{"n_kv_head": 8, "bias": "all", "init_std_qkv": 0.031, "init_std_up": 0.031, "batch_tokens": 65536, "train_tokens": 370900000, "dataset": "wikipedia_en"}
Each number is 500 + 40 x the weight over its row's rms, rounded and kept within 0 to 999. Layers, rows and columns count from 0. Numbers have three digits each. The size before them is the row's rms in percent of the matrix's.

# layer 5 attention output (transposed), 512x512, rms 0.0159, rows 510-511, columns 128-255
109:543426488466529508502512468554498522506438455496448460541501526456464481539480475483553519499478488498480538512501523534494461497458488592504465542409476450486526470519492511535522544477455465505480481412528545516456467524543501529472461501512507512486468454518421483506512474604503498445504547544486487520467461468551480491557563487461542516528525587527508507572519514523512425478465
107:376531446532460528495478500538523490467515483452532519477508528580531441519497491543485515464525455464410466497473522523487506487493452509528500477480506445472519438490553438542471550588527598466439541468484459535498469467419480545496532574508519483528545518504556528517482464532462450528519551538518477439509518476496504487478497476385485516520500431448457486501571541493526519499556
# layer 5 attention value, 512x512, rms 0.0222, rows 511, columns 128-255
103:509514500458494552471540472524448498492527488522560456486535480500497453499481525501482481487507507515524540552485593552488567437533506517478429489506503503502490480433530470555491503461479467528467495512459526529470440527475477470474533491533487447488452494565524497512533451515521564439514492529451500440411495561521471494543568455541572520467441413539578530610439508496510560456461
# layer 5 MLP up, 1024x512, rms 0.0266, rows 0-23, columns 128-255
109:523473530505517593466547465526553431452532421420532408534508524526523496539465510484457478515498513527487505389421550509538523469574474521586517549494486480477484554471520531499504486499499473553457444429512471509470462467448532497579504497496417512448433588488521526501573518520452467493373563437465485482506504569534576529533449531547580489518465530454477556545507558472515591477496
097:537472481545520561465511486522511527517552525512454503572514467526455458520527593505494421473505545537475455455500419534455470496603567508486537567475483511504504474505532490551494486513540551473488470600517450506565450417507522497480505463512464531485473519361483563518478467495475482508440459496475488526524436456527495500461455531494488481523456509516493486521518542415428562517510
098:504463437501466563475607517523493504456538516518549480536492521466489494525522514497492470474497513510498518461498434594539526495543526479512537553474554572478422420502533531544489435527572535556424482545448436538482468468449475515484479481508436515396463505522461488532538463489512427516512522478510525467596380486522550536471577503541479491454534508540504512572567525383449535481505
105:523494471473446518511500456449530501548479489468533447536534530458530407491516427567538478542442440507498436518460454633500558488508497492449451505431557476522560514476452524476500545503568477491475498484492482493471513486546471537457508525516501442547559467478492493562484505620542470480467456525512480471523522517492455533506523504535580503454540502465456489483434530531412582479530
112:470506462623485499465539478489502466493498488443479453507466534474498504527546547517616504534431493484551472546443448566526483480522470534483487606533575444581551552480546552407477498507459488492493525470421466456470412479526442548418518513511510528407478454470442496604677507487537486484512473474472509484541472453474488574549546504530527510543551573485499550508472525534431505479534
096:530549470533520495504523497491468576439529472514495523557573519499568528495491498421473479503502496517499573535508531471495550495502490504446531454477438500468524427475544511517512472458496460473437580538549515459519530426472462465563465510508519552424522466434495501519535506445529495500563441490513568512443489584520542454482566496577428464570483614428488485518471548511532464504465
095:500546562528544530467547537561485487565504447471504559525452588527492488524584493497528504463521438536484467539493468532463522462506436538514473464489476534464427444450482524482530502468543515536487421488540391501578452479467499517544414521456481503445487442506546529533446458501478497546472431496493494423494496487565565504548506519524509514420501446523489542521569542521551502451477
099:476507512522570474521547450505471456449579495516498470639442503571486503473528537458457550520481524432437488458532473452568434447472480532480530474467484474450510440545483541509507523450551463486500550558454536514443478511515546546501509463540445497482492468476542534537504499511530489478463548546449511464488489504507518529579562515428477446497574501450526488511453531455540464462475
105:499488464403533526461451499493546475483514466444487454492516535502484544512510552534508426539453483467453480533509508509516558466528521575482491453466507516511484524546560518472546557447530537412548500517563489482505480503511468528601557509542460484541580465450441500504535548543518541472459441463429481430448466468384487535509569434509470539543507582513495508507510468541539546533480
116:488475427522532500501515478458517493524552490431514468501529489523531481542530596494563373483522447500581445517500469471475470425513514541486499495573491489559515491539451550562440551484507532551456530438443437526451442402468425534459428545487492484445511609479463522509479501567474526527494474482464451429464533609534501476463477562509516531464512515452502537491542539491493533492523
095:477503524534568434600549458468474462474495512543469495543503495467572456508488498543445446522460423470478508563500473482544537455512435498471498504519459512529458470471503517598473475543560526521554477516559481507464529558544528514430428451444509524532495466510524474482525541493541463421555482449499474481542469498537490537505503406489542519419501521442516534457489490434603510439468
106:535486500495559538500516450484527499501497532492498499532516468423498544522563521454502475486515502511484513477578453522524483526481559511522507544463467506503495459407527520472515466472532571554571476553536530461529452490540517526521522485461493515499511508426499611494556549576490420467467459523468507530521515577485539511578547577493445561466465476547481508518421516517480546442494
097:495483451536483393558529517511550496484485500483526533519507461482533537572531485531485463508478475515489527473423428551500564534507475517485517485487526550475487452497482490505485488467459399507474504561513482481538439529454560463454488525559488505532589502468534534522525526541460489465567526545531523541503488522476500480468506477540524465460449553480485474529423561522531474486491
099:483510495502499511440585542432503481528501523502483379534531514467404500494514522485475518494504477534507539571535497557530513441529527546431518521551551479520389563451503518525466532537530525529518445488484496486392468500465539567507505493432541552528536561507535466524474568548503470411508475485536514509482514533562521554493570569597513465488516486428515533497458494437526396540502
089:464529508447440500500503498541450437493522530508506533518482503457428525528509575532437462546492503519529512567464524558519552412457533527459497498465530544542471449496550530476463535518473547439494474500501542462532470484489521456454515514492511473535537574477519474506487440550479469475468548571467480453522485514533518469460538441522472476466528512541467502460488437507510552516463
084:495471511534390482545505518502461581469541502466461454540511555495466473493524519478491489508510437462464515530461554517539531505442486474485494484472507510559536557471441535542510569552524495505452514489562455482524406520488489533505533527517434451497526558476530484563519450557514526487503517474558462474539477522556381545495450414497539507417504553459519525400501525471471485504478
094:464446491447478468509520535493497555497478466465533496537457494566492534468490597497474541499492467512515493490441548592507576584506512509542503464496538523492481481478510509440430483485426491450464531498534508482492448436398431495498481551462498557477549563414476513511548491527546562504488473434479507535432457516519477548503526470551465494474518587497476560449493472523500500507488
099:529387558527515444491491451565549403463503488445497495521504549463488487536492516468482535411426545529492520466488502463469504552514482535535542592530567593485466528508572483527475463467573550489470489566511527490454547535430512510510521485503495467487517506456511497453540493513514472438509461513353478542532531493570432500466547483514452478441455494572488485490568563550556510434510
109:494438430548479569585454510504549512461480481506527511559493475466551433533493501484452512529437515427505462557518419546523577518489540469504499438583506539524507438423472512417489521492526515629496515552546478460563476538526366482480546539559475453407547515486518542516562535496454436541521447522496501589521484542494447514498480483479530437458487595550536439501529513492531531588491
112:586454494510488534481508504530485434469461486458504507497564622491511443518573502453464529576480493474546521495529534551523536485590553515483554502587513531471537515558564482448449484551525456509535499489490525504443485457535453506502514543590579492463521582530501470549536501577535530489513496510535412498511460523503495569394524544459474576442540591569506583433478477507472530578480
099:478471464538490466450504496558525559493537475445539491444496538527562433554542517519573484459476479476533516460501493489483557468549522533532511457440540495519479498498534512414506409511555535489529480513527523494519455523496552530510473492507538539448542543533518549485465441468518540493487486562461474559528522498563466489520515561440490447523558514515506529463508511541466601431530
105:513502457522454480502484513553514524510518480520524520481527492517462509486458471500581465551382530505522538494517506445584504547542479501526524490518498568448445525528501531582507458458520479504450475557521432512486557512498418552508491507508454425468431478440491508504532476455503519463526452552458465465509481520454476517492554476524493464561511552537509498454488512481505538490542
101:467495548502482499557510498427514437482470482473486497525473529528472515521529553531445521514495481547443525492553384490550504453478520497489443560505498544548524496440469501511472412499584489541401542472477478496517567532515545505431458561513410579455548518456493490461529467533459402519500495486573478547565472521511440550482545580468537477450547456561586533471507527481507502487469
102:491493352467437461462493490533535541556489479517539480478455555420560438548541466579463516463423398458463449512548479544498503483489439618417494446547511492551567483475504535488488516474535472507511514575511509503430479527523532584492532487530474445546446563488519505496613462581472433424460516586483511455538503477516541572529505541532496398556504541495540509536587515495471480550468
# layer 5 MLP down (transposed), 1024x512, rms 0.0249, rows 0-23, columns 128-255
114:489488529394450496517490427464418507406420505491461477492436535600472465523528447486511544522530534530506441458441510426497534526474516605493541514526491505488527460543542500483489583505495502460478468531445422526444408565480473467533520533457485534505553531489525447471499582482522519540507502470515497514534478471469548572542489476531532562514432531501496473583526484535474526514519
101:479503534544460473525514466455473533469474455534487467454452508496514559503539495542597461571525459482562522521496532490471463441464547533524582492486496531478472491577484544537480516488515534585557491535496513484496445512490558553550462487457440526415534448510567497471530535479473445460475494493518513473512499528481442577515517508409505518557532499563452520450491513500491496469489
104:495546519498488463483486546440469425527557515453510512524475537503515498521486479520494482510524466556571519549573553505518484467443490549588552528510448540509535429512442548482498513406473544446532551548511449444468539503484560586512462461472392478443502530510517516525468535474477490495464601508532517506570539568489545498580582503483429490484508479501451506425446457509516521537539
107:522530445551475469485461541453533527543488532537473532460559539470493449564468472497462499449487521459496531430484460547465521526476485460501517448517521509475477563493561485573484479479418502579523539503493429541520533431541561514532508444448480490487513462496468537487536555463442516434497548471505513497505499469453485523526475488463481511544491548556547538573494497501476474489507
113:452559469442565542503422480464495507491531503566492525457506426384455482572497518524476461456539530485526588523549565499491553496450533455531476445557469526499528496463486489553427519511448572460451468520527483440506507475504429497479418515443467533539579451470502486580441547536472455565530485573478510564529520508444461512489477519540495534485497566511480486497466470517452511537494
090:416441491466475497523508511543557479513527488530536540398533514488514498545466532489529560512442455532545469434505495473464527554464508512494477456487532490531529492589503489508498512520507481450525432512450459488445504558472476554476422496495494540559528527570533489464510497595500476533480525513461489420479501490464412530569511545408584532482500519537482433465514545426439557505549
099:541525496535483514425501569548429502482382503479476491509498512451444465459448542484496568464503477483473474455437490524495483536460506478502491527447488527541482514489517503527466514504437466480471543474532528518495517489517471510483533526548585518465448516501460561507534560567517465544505419512542509426457511549524480427528497503531563451508516516516449463596624450525446447463433
095:505539469500508556511510573511484584529420457493433492459549519518512476555511522522476500487513488600535504572506592574415543533491484520492488519581494518520479511481558454496535501530504642484473463427517464428495486441436472360458478546447544497488471510480527464487441505532577466490450448493492464460607531514457484512490401483513460533500503524537560517484498511529491477491534
110:418551493513513550459553513530493519479485443490572510555525493386499480502524561472510496512586541449529488424403505491564502590464542536498494416576493444508475508507565463479579457509526403486486520494489443427424514560501465514493487435505520539457509493476424583469474536454516483431486491522469498565595495474495594538526478446449521545471460502494557542497475509505518502531548
119:414516479506499510510531522499496527541483535484488445515493588535516498565491499563553496403457502592508456532476404510594500538495442518513540470543578490492466475521483493539458513445486470479472465433506493522490501470451498533524499470474523486479558477531577498524471548479488523517538520471540497435547422524505477493422493534415534530497518478514501513543455519462491488512466
094:389599472551475456508458465490484466458479476517468489417511570473511501477499513481487540511495531491436513532498514546491492509538445479483433466557450463534550472510514495544477454440473459477496483503453458435583479491455448484509447517512459523517514429489534400570414523386456444456545494467444499401545454482545526441446486490452529460463478481485576558487528463550545498541626
111:490540533420524494532444445464554580469468472452508516524464516557526531560532506482531480497508502512475553486533533509600479516562473473447529441486527481552437514589517549538440523482538454447522617506518495494452521465501554561434513496527632544487498503518482454500515564489523564502502498548535490519406473483487463481500560422474575580529456513474483450492487473494472517483448
095:470600427523513520444499463566526458501498489536470497492520471441443492530562500459491530428541529565549578525530549455439544469506515535446554486489534464535506533520512480540527446587528511496542505464516458539506561508533476485545557458498518456475462478522524502443450497571522517510513514434550507464445483505522541617444491524473421501503483457587636556514524507495480478512432
100:498524511498436510532598513503509575471463529474517484550492475480476506428460502423443521546496461516533501419485460497438503537452517460521473534441503489411512420490534542432520501446465548500353483514485466492547538500556580493518499537536474543532539450501622534515563505478510530509534481604507495524550479529457500413530532510501545572465496476528451451511537578503503535466552
084:579454495456519545497537478521570507476520463499486513428408478548472514545492575525550478492493524582470502534501451489492473532549462564527515461559521489550480516528469471546457514466522516517516514458486528510409509469525500478593524538561485474484521486513522546494480477456507517578598453444513487507532530475553531420558475535579382533497500506430496547565502517495557560494385
081:534553518533488447489482457481516505477554496488473550471410511429497471479481442479490491540469399537498535559518521551482535517557478538492451443616540489464491496566555536492528496485442515466553528503448441476555542521487543584505537571544529471426510501552502439558544500509517433491538615463520495544517535488498530452516545483546559540494574442534458468532547514499449521510527
091:496503545496520459590505530436572471523474530509487569557427553458567536432491481522479509447484515466521414488462486531507495532468517487474462533513452554488537492569544432531419526508560505483497514538507458513397454530503525493531517569499602507496525476500490408540542507528454524491493528521390505536547498575507522466596441498470555491559487482477465491482413539482516537459480
099:515470520413557476561570503552477511470583511473534483543531482523491559513503493469441522530470565503554439490557516505510545373496463566549497496428471493526456498557537483510526439522480510522499523472470521497533454550528496535493480470471485535464575542488552465440400476484515551533492512423564502553506480515510525446490506540504425462521585507490543449548440498454456483547511
114:537533468518499453494519476475518374479547507439529497481532590517556530471439506502559547467500544502494485476439466556516516448500517535474539490468491594625513478477538533506505551541444481372509481483494478629470522493498547529461576472493518418549503491530462511488487446480509463491525534509484495498459514515466516517537487462477486603570524438446506494485462512588447462462456
111:477540503559533444531444455485451494539395559542552544523493581479539510504489507502529554450547391491440619520581533505547478496575398511515455468539539522496489481549514551515504516553495478506454535496495569530474454485422485513496485582549488437457512502473466529591545528487489539448490519530554446542523518480522545487470559464449561494480578483587508428482381514510434517475448
098:542602538517519466505541566510454507527526446541481498529444432549548486470543501524566537562500447512487578441541470484547479488478504464565462556420468500443565526491571570524498559577401500466496508476489544545540482578498474550485495523454493508478488514476370483479470551555502446530512560504539483450463502488531569569485516498509478475521511485530537491561530508518520472541543
106:472471509518445519526477476513520520467531488526524501455433434559479549383487465491502421521521457465562476392553479395486531498499511552514390542484558488547440500530552396502472585470484496510557513478487580424452544527508488509475510506527412586534536512506529490510444565464488482495475488523526495494514550491536457436465514510439500480517518505424518488422488602537560518479486
103:462565498479487519477545479421513450437524436523487522561545468503508469505466504446472475457468484569454498460481568496520525569513454488572474510411426520419435513471479506475555472527556500410556501527574530504435439497522502486446487507517555459470489533478503541502515492457493501469477461545510507459495483448557455559482563518566512510494537537535581452463511523516501539457510
101:486491549558523493494471494512474498522526518467492533575451486508490487476471456450506477445505512515452531429532533529539498479526404470451425473491471501465524476568464544520570566419503496465479537503548463451507462530514446549539534527514471519539469442544514497551536522444495429376596451464497499517476520479539540515483492493463396553485567469460509581559446479515588470568482